Part of a small language model's weights: 447M tokens.
Each number is 128 + 24 x the weight over the matrix's rms, rounded and kept within 0 to 255. Layers, rows and columns count from 0. Numbers have three digits each.

# layer 2 MLP up, 1536x384, rms 0.0507, rows 1320-1374, columns 0-127
137122110118093133130083105099060109121175132122136123142135164148128108116165128138157160127153117146178152071122135118117123145174102171156131151081128091138092119185098146121153116133113114128176154168101137155157141159245152152121102127106132106110101148112089143107082088147089139123106123075127142115186114099204091111084147112075102146136132126189153105092082137135147170095119
135117132146109166141101102093109133135163095130144119165108105132129147084134123111098141150136115135147179121155094160139159144072132137128139167111118085160138126135107151165146140147110111112111130105129141095107163121111128129134087147061079164139116157157099134127103096129097122124167114118102154104168147090146113135124090126159109103138121183161130126115086125120087131139126
078084128136103142091112096145070122134145133129095091094087219160119135071146115090134073108102102128129165132106182161125126141151147164140087124105123127110136103118134121092158133082189119137177123108133112167160181143136145120149114129140126139130061130142117116103109124126089143125137096130080132181123122153122146170111133153148162076133098145128158117130110132153160162148142
111137111150156137134109104070128140119108148142118172143133166131121170097112096111128131121103098147124110094110139110129102122094158139153108142125122139118158107151113150129106110126139151115158148116127153153142166123135133132137120123109136108132108101102177069129122118145097140166141106142111096145136116116164108139097118143173158117087146141153160131149152107087118109145116
074083130122123134119118162124146152139144105153102191088121139134099076166173116125140150125120124146140125116117187168140109091120141129116121157124154099136121133124133149135127144122184133121156142143129141132133130160115134108150104148136146139144102143097119131114115146143095107129115100125094154153113124170162108134157109145136158144123124169121128108119122106151129166132136
108142100097107144163161110110148104104126148182159111107121152153165157109125121106130082122097110119132120128115141115140107100102116123112110140149094099140117121114119138139158147131174117137134112146112140148134131157113144084127146143117138113114131161124106107137141105140118119155103135148172118130119083134118125097121158089096115114098145192106140146143119146112104162109146
133142105166086149103112127147125101126126141158113124133118158153122100122169088119141113106137097152127142093137171164126077173140121143168132135122103096135137099143097169111157127098137084128148140122135131117138191144120146136127113147131119080104122120158129082093109093151085126158158076129129096140184117149188104133085160109164122135098135169123117102139117113092136099164101
093107136170129190079126092112074148124110161106173137134138123154057126097127130149121120188149098173108134098163142109142165154142139138140126137106146155177147135158110136134087155134169148131149117127138161113151157116166107128127138143159071129131138119146138096139082121143120174131154110155099121127139076154115144142106107166086061163164126158127165100105126155127167110144119
138111103180128125111094161130067130178125135113120130122104189132114125094139080124128160143117085137195132104094168126144088115113120171178103140120121101114137111156129134131141101095133136116143158119117164144126166152103125157099129164091147127115150120095154122114111132127094142117100102129105122150140076151148096148103135137138192150098129144150165106147129109133172133134096
132092076140133111126143121119147131152129140136082170163147142114087106133115132119130152112182090122176126077119128125146124119153147103139141130082156157149131136194115132156148113145109144102114132140135127093142120126178127139117135147137121115101144127137163075113108119156129120124098148127102101164193140151145165130108108106087131141090130090140109083105083145160110113128109
131143131148115155103097116122072130145126127135094115117100173154130108132182074085116104086159088116158100054102179169120099186142153161153100152086128117114117090148111169123136143110158123113122151146122147144148196122172164131156092122091128098104119161119143106121125096179073137142109097146136116139162069116144089138074155083159146152117146147119156107143113129119142125181141
122135114185139127111118119168120129102125158143103110156081137164114140136122117138143108150160133135135153122124118150142087127142118139129156136075142108099136099143126135147077131144144159116140130124101121099126148139122133149117123115144145070130153168111114128116139122146090123140095115125090142134157154101130132118139128151143139065073183172141120121126152118103107156142115
109128133169146149133090122133130137139151073140097097121085149147137157137173131118105122127122089077148137094110121174120129124149146138145140116089075076197124133122093154132153136170160141133148121157127195161139164133194145144104123094129120111117150167097127079110129120127138121111185115156159122111155126102116127117119126088149156141120145156092149140137131105137160114156099
148127136092163163149116102172142100161132152131117127136133144126103132118088117158128153062126087118139089136128102139129133149108142107155083127137157131133124134125113154121141150146135103109156120157126158133126095080137181124093120133135129161123116164165140114139094130143138074134134083167161106126108107093127138138134140107104103147107146129130121077107148117122155113154127
114150097181104157111133145118075125118139155136096102090101154174123106110157068120128105130180104147147137113145169146141097132137125204128138129106130080113098109146098166086133145168165137109190151108130105116147169146108161106120120130063124087104107140134142102102104106134104146149135097179080114127169113101157088136088156103167092168109146186121142146125107110128146140131078
093150137129091165085098106131132175173127106126083150134100101171113120124133106107123089120119160092167120112136119172126141125097142129138108151072103115170153084155118102084162138148093133122144068104145105143092153151164151134150120098146086122139159150148111044101126128163136115102169128182161099101116142121127134064117127114121133108140105169055095137118179101129118112133116
130137142125100167154159112141147109133116151125085117137100108140131107118147121094110131117162100141159097109103111122120149140139134136135086141117164146188110118143139136082146161142144103137131125171132136153151132105197187112133092041094121106108090134130149098104112121170155122131151120214102097101128137118158116125128117079144163125138106123096104123126157105090147152140098
126115118146100140124137102130099165136121127145130146117096145157127154104134097114148101110122107161155104097128189139125107136123107153134101145128151109128138112151152176121147117137151108111138120113120116129127138118096157161152132121121125111104081130120171099097069124162122131156131090157112112134149120134172122102124129105149117127117129151133119086128115113110124117150100
100124149095122133142184141153121119102121166126128166142129140096148111104135092077135159083080128148119091119105135169117105097114118129123101125134119162131128126111122118128117139139141141109152149121121139116148140109142127119115128107136110111113088125141104091142125111115099144111164102184139110173124123161116080115102146129161112126146091143142109136123133129138105108128079
142126131151142205141103148075064113171187106152144084097112164141113100096166101134109100152144133139117165111137183124137112159123147135157180113101136113137110138127116198116128104168158136091108136138120083106112121162097130118127134173055065091131121137141115156107142085130116120176121081128088103162132098110126133116139165129116115159134111126170160180120141112121156091148131
102131094127129171095096150124079125126133118133151149102107143152106145116172126117151129097134121153138112085143123150091091146152136157164130124101116108131132063123135162131135141146117127090141131142103138135118154143128165159140105132107082076131136102120123113135096133182126196167130091161083103157176101103146104149117138101158108134116161167139138108138111131127130129148102
170128155180128163146141137077125139126128124131089147146071207181113105104154087121134123140120124121120113096087172147140110124123116176151094151050126092096115129163135148089121116124120120083171136141130122136171148111157124152130119123107102111098143138144144101159142075145108138102119127177145129131154150138194109116070160112155128163125145165129167127120152115115153097184168
124116119150098162122124102129088106134119143156112130118118158160141119129167114087129105136164107142142111111121141131109113173124112154138113125111117103152078139142122164141153139154155153137134139114145178127133160130141152135175075126084110094099096127130172100112095110146098139129132122144116129115187090129149121138117170126142074164088143121151116121144143126088153133150150
098153102152101187128089131136099104134112126140111125134075174142104120140137107105133147119138074146162099089121112129092122151119183123147097130124124138121113109120131150118139135125148123133163143117111142159123131108192179123129126080054112117186126144112147101054098150152103146128151116123169112126151082127201070144094079057134131130126143161100123115110159108097131110165101
134105151107105154155135109138156147148122128100105072122119115116102124113115128105140170091118127112207117141170101196131137163108090151152107144097126110112137127161132111143128146115093131146147145146135176107129132081192199142113089142130158119125122198156093131147123114152091109110121120117102147118153121145121113133110115110139129146127181146126109088091135113101147118099128
116139123133084156119138136147133120141136123155120122092132149164106131109126122085127100116154112137151133089118172147123095143123157183139108132114142103146149120151123157108117122126108104111146134152129126108132162127143153157142109111146116117102125123120155099119113116157109120150153092157108137129138112103151089129089106146154118136123148137164134103109152112128133148128102
110105096113148121113143144134114140144125149163128141118113105127101109156120118134132118155179131113126139097135130106120134126104143128129174115148132145131119102156148125095133101098135120134128122128114144112116119171132126123131121151126113114074094137139114119143132095122134102114139087112138120145165145108127153130137117124124086084150127136124145129121106128122139112117145
150135140136103131093117132112129113106174125120130094140129099154143130124143131135113103134141149129142133111117109142127114142159117130149119120098098098144103132165129134112144134127103112142137133134123113121115123155148147134124096116095137137123111143162125122099135139142161094122156128132119131135150121105108115130128146104111104099147123100103147160115144130140120088119127
231137120171110170137076136070113140130198081067076129123124117095120048100171137085091120135155142127113154128151113141137142133107143117122106116136118123149094134156105137126109132196135091142120176096111124100103135174218181131134136132083121141130214149099089169107097150161112176147120134093155097132171103107184122140120107138077123165126161111132082152078103129158129126116102
161145073150130136121144142062134162129155064083106098125134125137120125136114133118089155157131103144131132137101137155109139176133153110156156117127119135098092133104146140097128098123104137102125123120141158152123159161131113167129159133093076114125117106145131110134077113154151151170141124133167138131151130119145103118141175138142128161096158123094146137121089097125153122097143
157126101124088144112106126135114103150107129139109136112120163141137114098123090113128159136168117130185095063129152151108108141141136129151129143087132101113107131129145152120138134143119112146165133129145156109137140176147135139122126130106100104113130150135149128083060121180127128136146099129113110179162122118182085159106131088120106141093143126120136103106104122133112138153114
109116110123087133095123122130091139122125140148144144112121127130119122120160108103120126113139075147175096109111160175111105153140139138167151134119139110130130104146116154102136114110128101141121127138131164127137131135131147153130100124142125099123140159118145086100110122147156153130145087148107139144139105108173108141110167109149116130104150150125153079108108092121152095146136
087123104109112104183179116174129114138077175153111142124133148095167130164108119118145111130180132123137141145081121146105102125176122139130128125121143099104136143199119152129149127098155121109132159116110130107138122138149162133160149122112153134050129154108101115126124105165129116119131114126134091160136110157120085129116178145129142134099136134147095093121141115140121156120116
098136104138102133127124152076117137122101120143115114101101193125127108072150092104123095132146079106156135076126153155133107148154157181175142137094185077117126136151096159092139135098138142126144141147127145139135143168140154124135116115151103133085158122143144082121083107144130160162142115126110137169152117080158116116087153127137137133101135155141140100134162097132160142159101
116159113158123126144140155081085136120122146115135109141079184172125143124142091094103107144115098137136138110093182145105122148144105168129107150100171083059120125149117129155098096088143151162122156122106098118141167208131149143148143115094139123119045133146154145128157119164083193170103098165069129180128187107162069143101187090102157145094103161182136081120155145141137153150111
115124138092135148119131129154146161145126145125154131132128140187068102150134098081128144143099122096108099124180123105154150150183136091114151128078112149179109094192120134158133106163103122144129083150118149159175111167191141146141154129129100129110168094160146041160121097132126106135105098154097106171138112141134149134101140128115055166122117106119140126125104119133141108154140
160096124135126160135045095109116086157137123061095062136125133157176144142133135168132095110192121094123162130099175111135137098130135127138181160099110100139124129129109141097072150140145137153139134132093080126144113126166139173153137124168127094119132111131111156086149142125076133144165125150093101095124123154122076116101136097082151091078140105180129088083091132128089128084143
110099063164135120121144130115095141132153093148140128129127141137121066099136100130074157134120129135127122137138179151118136080108146115128117088159132146156107113090129134116113103131135140150146115108118143127134133106112107134149117132112058113164134088115181151119119074137162164127163148098103142124117147139176166159121151120109116110145067157107158173159162156123148144182148
100112116100142129129129098081128127122132096086107086098127162122111103129137122116125121161135124097158120134123127165135130120097116113146107109104103130161124138144151153111141144137107133108123107099104162117160169134109132108114144142118135078135190116136118110126116126122150149149126106138137106118128105143148157128134113139172135179093125173082166136101092136144184106118111
147137119143133177118129115090127141121132128163137143118093122115116083115130138129108132115125100136131137142146123125124177128097130100134111147092159130119130098131128109091127127129119170114144137137146072119150104112157151116117134103071132156154122120119118143127144124142139122175159088142130136155136146126172129133117133107144154113124125136123150153136154123116110111132117
154129112209138126133111131100050132144160129173134092104100179138155096071153122111120105165117069147139104121095160104112089118145156185138150149115123088124103135120124185150109115099121093142165220144150149175154120137091121117112102165092078088133155155107175161145099031129089119139111105114137137153133133081127125090075177124100118142121117155161145176125137112105140141151193
147172085126155108148111116055139090125141110116130142097128117165103121155142126125153080076088143092097102157142167128120075113149136127132121103143091104118140157148136157095146122120155151108147105150126149122150163111136151123158127115097088142085173133113117107123115096154139148167135121144136163114134145093143143129102082166119129190079108157140151139128111099151150103130106
125154128151134153122123139107113141123115153123153114116104190086096098050141111141133145128168102110200157097115126143098076172150192176196107150113146061114115113129126129180124110164116127152171141157130128147112126125134142180127132126149121122167129133155176102105074081137134126122087125124107132157140151070158145108088143116147144155131163152169136121122129135107166154139139
148136106139132143133127117154102145124115168149120134125097163147092145108131081090146128125166116149193119048136159138112089137127105131159107139085126113098131098170145171083154126134118129083162155106105135156149163173162167119133100136134090126116116136112130124103073135152150118162144101151109104101162100133188133155090172120159096101067138144141135116101144104145091100162105
138128098177100134107137112170089165120116135122114125131136159144083129091154087089107130135139113119165119074126148159105110160157145178155123151108094103118108082133124163131134142128113129076140164111127113125124155139151182108139126125125102120123109169140144100137099089164108165171117121154113113128165097106175128162068155136155105120074143140110131089131132120112128117175094
097056152106116124120156146122092160107174172173093170095088187119141172092201105114099153141140103153115098135107105129130103143122127125148132126101152093168133105153082156115141139117140123119110119129137107116125140094131130123170136149108136107068087189133117148148148108136109107147101124133100137148121144147164106203123182124124205115098123118099163100084132124113112126144132
093168130143110200124088134091124116122164115158138131096132144140131108090158136146089116092111126160154157098120113136136130140123129142154119188115109120163121108128115160144137149144130121122158140099135105134088142129136191081145135122047059096178121131113126143076113123122144103111170124174137157144150114128129117131127118128130143120102128148149129136113094129078114105119122
139122092176135138097115151116077118113114116157110165129105153159108117089153112097115165124101092123174115095121156174124072158123139130164103137105110113114132130120115150119143119129167132135164141147136136141143206121137144110155120144071122117123136143101135106101096094144147154169142108131114126159178087118182094134114144123183118151061176183134129157096094123120133150148109
130115104172064163131132108119099117125140137145117114092090161135095114102141101116105094108151068130168111117114187170142101121162137164163123175099110111146115132148115156090145118150128126120142155131150115130122146142110175132133100134066096105082088157118171060095086073174110152177124117147106096190184069135179107131097163093151132138083181138162176135110119082113107141153103
130117143138118126139133132105132093116139180153083112117112133139169126130131119100104104112113119163104113132147160126143154136108114147109115142135138140093104127156130172165099137093136114086132135133133130107110141098101137122125115155062105135126063122150143137122107103163094176116137135125102154164123148121112156092121155126111121147107104128171129084134105133093141116146153
136121126099118129121147121114115133120156142139162125085113113145100140108164125139114104118126136105117124102125137132152141144132116121097164109103134126149144136135124122146153154136142129136099102117145162136143120167098130112149125125082139130106132114142139122140134119123126148154118115128113115116156137132130109131112119146123125116151142138116122108162124146154141134151129
142114120147118137132152126123131139130112149143115120089133133178114115140154087111136113108139104136160110110112174180127081161116154164163124131117125137122128108169135137149150135124115126114155122105114143141113146161146166116152107121099128100136125154139142105109124113174113143159131095148075095142180098115160112120124134103130090149088128161117131105113121133134145160146110
104110105103134151107103112136101121111170073170094104153076135106142112175164142117137126082141116135112109089169153109118120123143139084151139182126138126159083131163105189092121132092183092135121148141095104166115108140177153112149105116116144091115132109123139172087132117154096086163186110138104093118150131165166103138130093142109133088149136113141130151097132151193109121118140
111089080125097147105128139147081139152081152138102091118097162170114146135156096119150104096143094118152123107104148169121096144141119152156111138110134130143106108126148160099145148135128093091144149121123125151144146141112171141141125138097086103116096159114143121140123087156120143185159108170140122136173099112139099140112169097158128113097154123139134117119134111085134127136097
110081112109115146104132114169085194121122100102143150122100112137095091119106107094127129148091109097127144114103161123155113141112111186120086153074149152170163126120128139132120110157139120120162138115120144121111131154114143113119088140124118156154096108104133110098114111128097164126152086096054169166148073163123143143127131148153140128112105148129111124112171111100150156161083
# layer 2 MLP down (transposed), 1536x384, rms 0.0264, rows 1320-1373, columns 0-127
111117099127177119112102119110140110096139133119074180149120138111118078199190147126174113183239170134154145113100144162128135153137099145121175207135159130079131098108093142018184150110100121167187114131132088126100182136086160175173109073125116036118130136163053150104129143151173142128122150022119118140181098145153168067160120170117112114153158092125128156151118090163128130098160
091136106132128154145101127128129110136116150128150110145166123119076105117115138166131115138149106087142132096148170134102117135123171132116209128105098181091108140129147183137166137175151112090105089137161124115103182090052145120146170128153144127134099130126136133126141070129156164117119144103142118154143154139149095119122156089150158142084146088134095160132153088144131145120103
107117109119115112137157164135122113134133133065129179183170124146121172108120103097119185099110116146114135116110159144118102099113141131116149142107147145153115151141138127162103124104133135158139140100128120134136112125159090119131122102122188113137115147115127154145134144166127133135105115097145165129099141118116111136094166139094150158095136120107130112143126134143107132117114
098123127150108117086112117110133140112130141123118152152129127151126161142138151134109094112137118104132145110131135114149128131119087118106147097134161133152123132138108140095126132155132130127145147120132191127171151120105100147132139117134086105124111120109151104117112115093148147118141110123113128136149122080143102116121131155132169125120157130143129121141139118086143102134085
103132110090133101137133145154148139123136123121120149136142109139112138145130139124151125134096154142069137133109122126122152123147114156117123113122122130142125129105109139126110127114125124157118097106136136138117142126138114110114131115123121159129109147138134115103153101095090155127129117131129135115120143120143102123162134115116131160133119148117133116124140147134153138138155
097168100137111171116081149131106116135127149115157163135138127104119119139134161132133107140126176176084139124156133119134126158154136123118179133103120143081103122170122094138126116122114160116118173142106080108127108139124140128085141092138140130165144097145118189123140200101101105115071107080134126114120143119066148135047114088145128121165132121078104179136092110138160086117160
134120130122113134105150119159148132127131143137130127118114140139147130122112142131115112126129156144150111099143116147140139136104143131097146110099115110121164106150121139138129135130126144111109138123127126137140118139135140140134117124119146125142114129097110141107141125125119146167133116138121120130163131124131134136068132122107136119135144137112125141164107151117128120119139
107156126164102131119112121095123074114135110096182120118119095129089091121117099127121116131100109060145120105150125131102157054144111130101161111129176127086104140150159046157077105066076160126150125150127124108120169091113061152126151143132159106123177153125154140128119113096080135116163149097116146114092112146119119156099080131106117140147140129162112118125148108089166120141184
112142154133120108143118124144130138120135141128130142168135166141128132119140122143118135116123156101133144094133134131122142122120110136118115131093139139129138143135099127142111131150119117117114104114145176125139141146110115158135098112131149114111153150156116132134133079116114129106129141135128122133138126136149105137088136094136127129102148114091118087140120111121126137139144
075186146133125134149111142189176150082127156146168089129152123083130173131091131128093108109118121102105154128061146132150142153126083158153129093134086146151141119117127176170102132110099083129131105118119177108143108106095198114143070099129115141091140141116121138116119135160119132126120096127146112112116126152150137105071127148126117123073107170133133086132128098130162074158084
101131125108126119120124122120115127129129098126135121142144122119137142159149181127134119086152108116132129112141144132136154117143112156125133150118141113125121113131106138123139125126102148142145117120155104161131122133129129117130122137152110137163122153127096128129136132140152111140105122113136122072118130118139172134116122115116113119108124152150138136166131130140121107096123
136110149105138122134134139099159158135145099099112116155093122107135146145159122140138165147125120138070080146121124100117107116099139179126151129124134133139108155118109111117141131129166127154133119172124163114124134128114115132119135100165146115135136097096122112098102150113134123137139115141133153109101136122110178150127102152108142121140138141091113121135133105147110113128063
121127093150149109120164131169162152143123091170077162110114137147122142106113136088167108081122137140118107108119130149169145087093164143121065143094124116166149148146118085152154098159160113172131085119137153131137096141140122147172121136133125110148098102139074118142130092091151072128160113110172145091128136107125130084120127174146114213122160150122108129128098092151119075135128
108168112136107101098171138123156104114124132177142138097144102101129155142136164127121111201066135016091208125147134145121208057099136127125151160144082147122107137154097139068146075124100163130135072130143066103134165154110136129111183111146154110165126156099174044179148110130124165158057132126150179086139154096187105058129143124159133109124110126161105127121153171109094099093059
139097136125103157105123146146131142152067125102131121112101145145130106121130124098113044153137132147154128112134152150121136139151123129123153135123154117132129121134117121098135129144125123125135124104127098129111139142140173118112138112081155121131146120157128107129132156152127106119163134148101118136135125124132137153077132100120118112121147147154123100136133143148158094128143
143123184118046084205173146160136141104156126087089145129138119139176094111130157116120180080138077144131068109115101183126077193094128145147025051061093149161132144191098147114124114134122157140111123070112116119132080172139102157137096179142146131091119120157174125135184141139158077122111201172207095119138174087074122154186166197134165117141143098064116130135117102166085151160118
185106138129122110112129136101137154082129125085098100132108141146147131118133099118114154075115136139163120129105114101143137161122134097129110140099092128131105134155114103056135093137152137155129135135115124150163147123106114174146155141112086147136103133138146164104112119158102094132111153120137152080111154134115089143121141129113107144125125099131116089148103111143151129151093
136104147130108134125130121138137132148086132118109144119110136161105129153128130119127129084122082124156112097153155133126125154109143131136108117110145106117131099162137159101153137127101122136156131122127099121159146137129158133141099130106141110132114144122131067118108139157104133132135097175119118128175127124152133141085135110117141128099127144133118099148139082119142111140126
141124113124186109122139107090168150123092104156146134159150118125129115182147091182097165131129115104097144126152137163127113092118110164119145119152125147127101104126138118146149162126133119124134092155119190147099124114069136124119135159191170101102177140163153150145125125107151154126100145131114141096123165138103122158126125131172128171119182105065134141126148099123157159111134
133149157146134167143135108173117076144088124122130102141142120091083150180128167116130080016135158144117115129159121139112154118166121060155135073180091112185192125118143144139195115140117126105144089090153105064160127088169164122111115137136066146169128149137171126150066112098139072107212139213138092091140087100120136121165116127150136171117106131115149204098159089092111108075095
148081105135164126068133114151138118081076080147137107088111176110161123142169130129157133099144168141122139089192131154130097131129151110129151119101147064107134086200132171103103168141104139118142154166161128146157097128126154125161116154108084144126151149086152117153115162132155131150147102122127136112158150134153115126059158121153122172128206169122119103155116142137167075092125
093120121190125172063117107145117159129088125093114115096139169124145158130106166147118138056184163129143131118157135102138098162152159149106131136114139066109144149075116122122071110114121144157099169131123076150118157124103162139170106124103132128128060147136128135128107183145118100127147088136133153109103146120087099110076050182106156139127137091184148102112138147081140153155130
114102151148139130109149098131131119128108140134132117139144169119139125126095122120131109092132079146121126103123122151152109142116135139100124123112137116139135099123127142122136137130137107128097128089162175143149125139135156132138107117126129101101133160115170124131104093145120121112138144121105131126126125086150123123087138126104149144106175137157118111183158119115139136105135
140126148129147155115095126095123114129144113168095139148112097138161113169127155157127099149152139144132123141119115113128121074106130119111095121098115129144148147108095110144092139145148145152121129167174138111154086108177129114158094119128153121165106113146118140154161106088175086088144111122108141125107162095123123149122106170141136111123148161148121143140111147100111117162074
153166089137112151133121128143177180149122141139134114118187100111106123138137140107129163172127152116135114132148121110139150152127141141153189124105145146113132079102123139166098155132122131134105163137117105120137119145121126130128156138157112139103158163115153119179101119167137105127121090150109148106116159108123104101097120172102143101068162132127104138104148120118171152118141
107118122146097146108155126156131124122111116125140137135135121154133129143129108114125120097133096134156107089136137147125089160103122129106126118100125103120148118155128118115146135103138124140123142117130132113149154155116175141146097148126140113121122141114116100123112125138113119116145077142104108128153098083133123128089110130111132132122155133156122111124123127097178101129120
120153144160146135128139116141136120124099111113142143143121131117149128119137145108148117129118132131092105116173138153135138123154135124117120118132102119103154129141139125149133107116141133121139121136146120130118151117119112124125127172108128126135173135124137139134116150129135127106116147164123111124140106137120122131101128124119124122127128129118122148106123139134116130108139
133136124092130149126128137104156167115118104160145100102118156137142132107108184129127106127108119136133143113122146149138082131107094158102100116107155135130150145083109115116099132117096143135117084108145123115123117145108135163116113174123123119123117077139096095134139145142136141143133084146104114148125134080128131112134162144126108119155128142101118117147134114109110115140111
118109186089086101105128137146184093103111127106123149148153105136116099120109119121175054154162168120117150140157104177136148161116138080132080099108130119105158192137151100098091138072077120135099119130155103117154069171200128144136142145197124161132121149095066140112134188123121146161097082144085164133108160181174103163124122135145106196100098105139131103156090146171150131123086
106139099109135094118181153168167108128114168157151138135154125166122119117145119182130138092128132145124147158095128108146138137104158136113103082186163104092152139119091105161132127122165092167114089086124097086164159115100116128137181110160139122094180109110142070161150126113111107117149180136069135115129177047091097138144159137141144146136141079084148095110137116130080126122125
156167123139145177151114114126118124157129119113152140115138137111104121127130090139098090121132152138111148113117126105133083132104113170131166103141112127116151138106123155114155151128103105132136092155123113116118152118095129149126085095129130113116152115110130141126168108124136139134105086143090140139123130119115124100094112106132100123087139142132128123123150123131132136124130
141124139147110127108134120163159123118109117151132127139149139141122133153132107118142120090123087121127120117146141129136108181115118125092127115112138116135146123142108134124139158118118141134125132131134133125156140139125170134136120118110124118122124141118137109125130123156116125124156081150098113137128124087115135146110136153109132129111172137152112131157143128095141097115109
058161119111127115143120133100135158121127146159103104212140128114133130114083113121134097186113059112153142118070148128127106114146084137125197134112126165149100170087078178125094137084113105110095145160137133109126129156096099151124169094186140147080135123141172140138164139132105131083069122114144104130120130111101172114119109127122151099095191136147142065123156109171133098142107
140115156146130134108142143137148116141125148155110128136106124118154169141117134114089105117186127110116110109137120107128117136121123160127161112116141130147142151155097078120108132150110125132150134134124122133139113135135120096133132108139106129111143137128130085117114123127132134118139148153106108113130142104119141108121111178091127138105149136126139136144134133157108138116115
151114127166118138088132137115127164133128128122139121096117115130084149132139101170108131115107139105132122129120128151113124147144118165123134177084120095137110157105113191118125129139116126126150072168112095101100116152107105145101089125120078045144108103144168121067183167141173098146099101122116146224094178189160108111080147147129118145105156136109136089133145096070114097137103
128142128117126118113120166150150164093129115098122100070100156095131161099117133138125120104138119169144124108139142133151122105156113126148141132134183151194127166108127119057142157107109140093151087150137100095105122096152114123139141141162113150098121112115143133119145135077161113129108107153133144144146146076116156108093057161132117178136156166132126161146162102123132115122131
072126129144096125159067096179158123153102105083182104094098169129194183072100158143187110176082143118154133112143118106113102091148105104109158133093123106182128091111148104143153165128100148115118094086123126088098195095174162161094146215109139179148190122040082107159080146121121131178107150129144149109128072133173137111099131135165128143118065061158134099099092082127149121133071
121149123142140107104144161165130149136120119120141087172161116110141153124091177142147115104108089159114125133127132108131110158122124143112135111166118143145145140108084119158133111116135116134127084135145148146160124136127107141121168121181109113143161143120154074137112097144107125105129150082158100092113112128118134121148115155124142119089139097112137111148122085128120141156127
092173099117126129149155171151177128088133166139169152178132100144108143105112158113119132059116105144086149124127154093144159150131131149113165151119144112114144132094127139067157106112137102153121085116133127159141101087123132164172100119118123146090106118124139118103154129105145131120122172124137116150142120119109091124126152122107156081149154114120143068126142101120087133150120
128124143094104050136161124146148141103136113099113112147107140121140115142133166176106141163164129110145134105112135104116144149154148113113145136081106105137149152107122115161112112132111112120104098118142172120116121160102101138092189121112129155074145173149141090130169118117106123122110152110163115119140138117160138167134149156124097102126105097141150113139094154125146125104127
122077151159139122085156119140186112131094145161108088055144141147172121206146156142100039135168178169103145118212159130163184181148108177093160145088130045187139088126140159201162159197075096149118192180166080165101026092162147117171109180120052130053171171070176154132070142134162120157133170131130139152143066067188149102105183097138136162123177139116162098118141124114149167103104
148126139115122084127147130119125155128105121101106145149165111115138141150117104162146158102133166145121139158113131124144101139133124131121123122110127136148142161147111145133120126116108116143160115116154158112134115143107113118085132116118130142133109140124114154117133146137151133157143143130095115108103154120145104129110091151114132153116104123146161140140109132138128106141111
161035201179084086116151123189150142158134116140149151171173087148135104128135096151122043099175133149137160104171119096126139127127091144131122139079123069123158142186118103123078117151091098183135133152173150127169116081139105124139115169111081109075137159067101112221171117133145133170098155126136125078112055135126164159171201130091092119165120164110186135131087111127185088120177
130143109110104114130143158125140157096089140109134136147137153115096088135147130125110141087113133142145120128200138139128124118107120126100122122112162085134135136139186114107128136102117119137127155125125124096126133145116160137136143121134138163125116151111135112121126126115160096100145139148137125126102152098102156109112129157127131121109137130151135127155130135110128108098137
155119144121132138047121141125103159126123113133143150144132117135135119138146122128094114126107097097111116141179138115139108126134149118107121143111128143154157121115145128176133130104133120145141136105141158152121095107140149110155124132122131117126133115147105101099129154127108112141116091164107138118119114138157127159050162101107148113113129145138130114142107134117116122096144
131151151172098132168124142126130187119115147181064146122107173119164174148163143185090053069117097123139084093103141092138169059149117094116141192097141169133072133108114161139139156162130133156137131122134129165164156129099084136143140070176177099104139156155145135166141156116147103099091087193159140158109124041170135142106126175122137114097111120131146064163117133118081118147152
136166148131111096090112135181121130116163138182139114163141137084135108168108104173097099136102124078102175135093126145122133121136113134145130083148045141130131157108122187184156119110144134130121121140154163134155108127097106143121113121142136102122132122147164130098099124148127140100103175124150109143087120124112104096167159143108127173108089115129119171124129096147106141131133
098145130133093142073108109195121156100136136161125109144085173141133113121111148123113107110131127089131141093163142150128105130126138156123129116096143109113130117135138138093134135133126124117145143089145131111155104137113129134108067124128115132137121196124137129127110146116116138110141113118100158100123103128127142123083132122125118134127124141156108149139132148111188100119104
067123154129089130139079116134103104107110149137138116103123161104141106159124121132139084151127117149135131109164115123136125128134118111123157138143153130157143114171120153082139138136161146097130148138107191152140137153142149135128105123107138095122113116128148112122126112128093115152112122148083142127166111114155114100099142082134145115133125135135149128098146103103164163146124
130104113161078074136129131131175099130151131117133116161115147122116102094112082122129096102159165132146097150123153143126130128137140124109136124137150101141137158114123110087143144098105135179107108139107141102133094164115090163120149110120147120130101133119107136105111150091147115111132173137123119147106144120123115101094138144163095152166116110105114167133102098151103135132139
118128095108113132130134151114124114139126129128132147118143131126136116140125154129139147103136144146130120134132158100125129097124126121132124130078101129130124111114155107112150136125098099143118109134130125145107132127118139116131127138147121102176120126123130126114119155158140105123152139119154123124139126114131114115139108111113136142142124124111117127145109136110099124143137
109092112126122120109121093135113131112133130146132122170132149120165133136127140106124111100135118126136156110136128151164102151118113147107126138113116124107152134143127112139156161145141126142118119130135167110119115143123172137130092131130124104113105149107129107131110106140135122137108126160114119151133129117136139137131156132111119111110164119160146113113142122139124128120118
140131157226100167118108110148110107158123109098110107098066136154119146099079144094135090119150133085146143115128154064156096118132127102114163110095118135166163117135087127083162132105120127146090095110134100062063190148169085175148113217151167108173091131122125170146115110129132102152163179113170142154093166096099151134013189172061137139082085107121160106113113073181121075181135
138115157138097161068117114119103136128118125131126124105119173147096145127151137100093127084126106126142123110155128145124136146128133138124124122100117056130119104154124131104147138121134148141126120107150113120140164129146149138133095122099102104128101138116140118116109124154118113166139088162115117127137111105165124113101134104125121141107156146143133108151148118150133130141116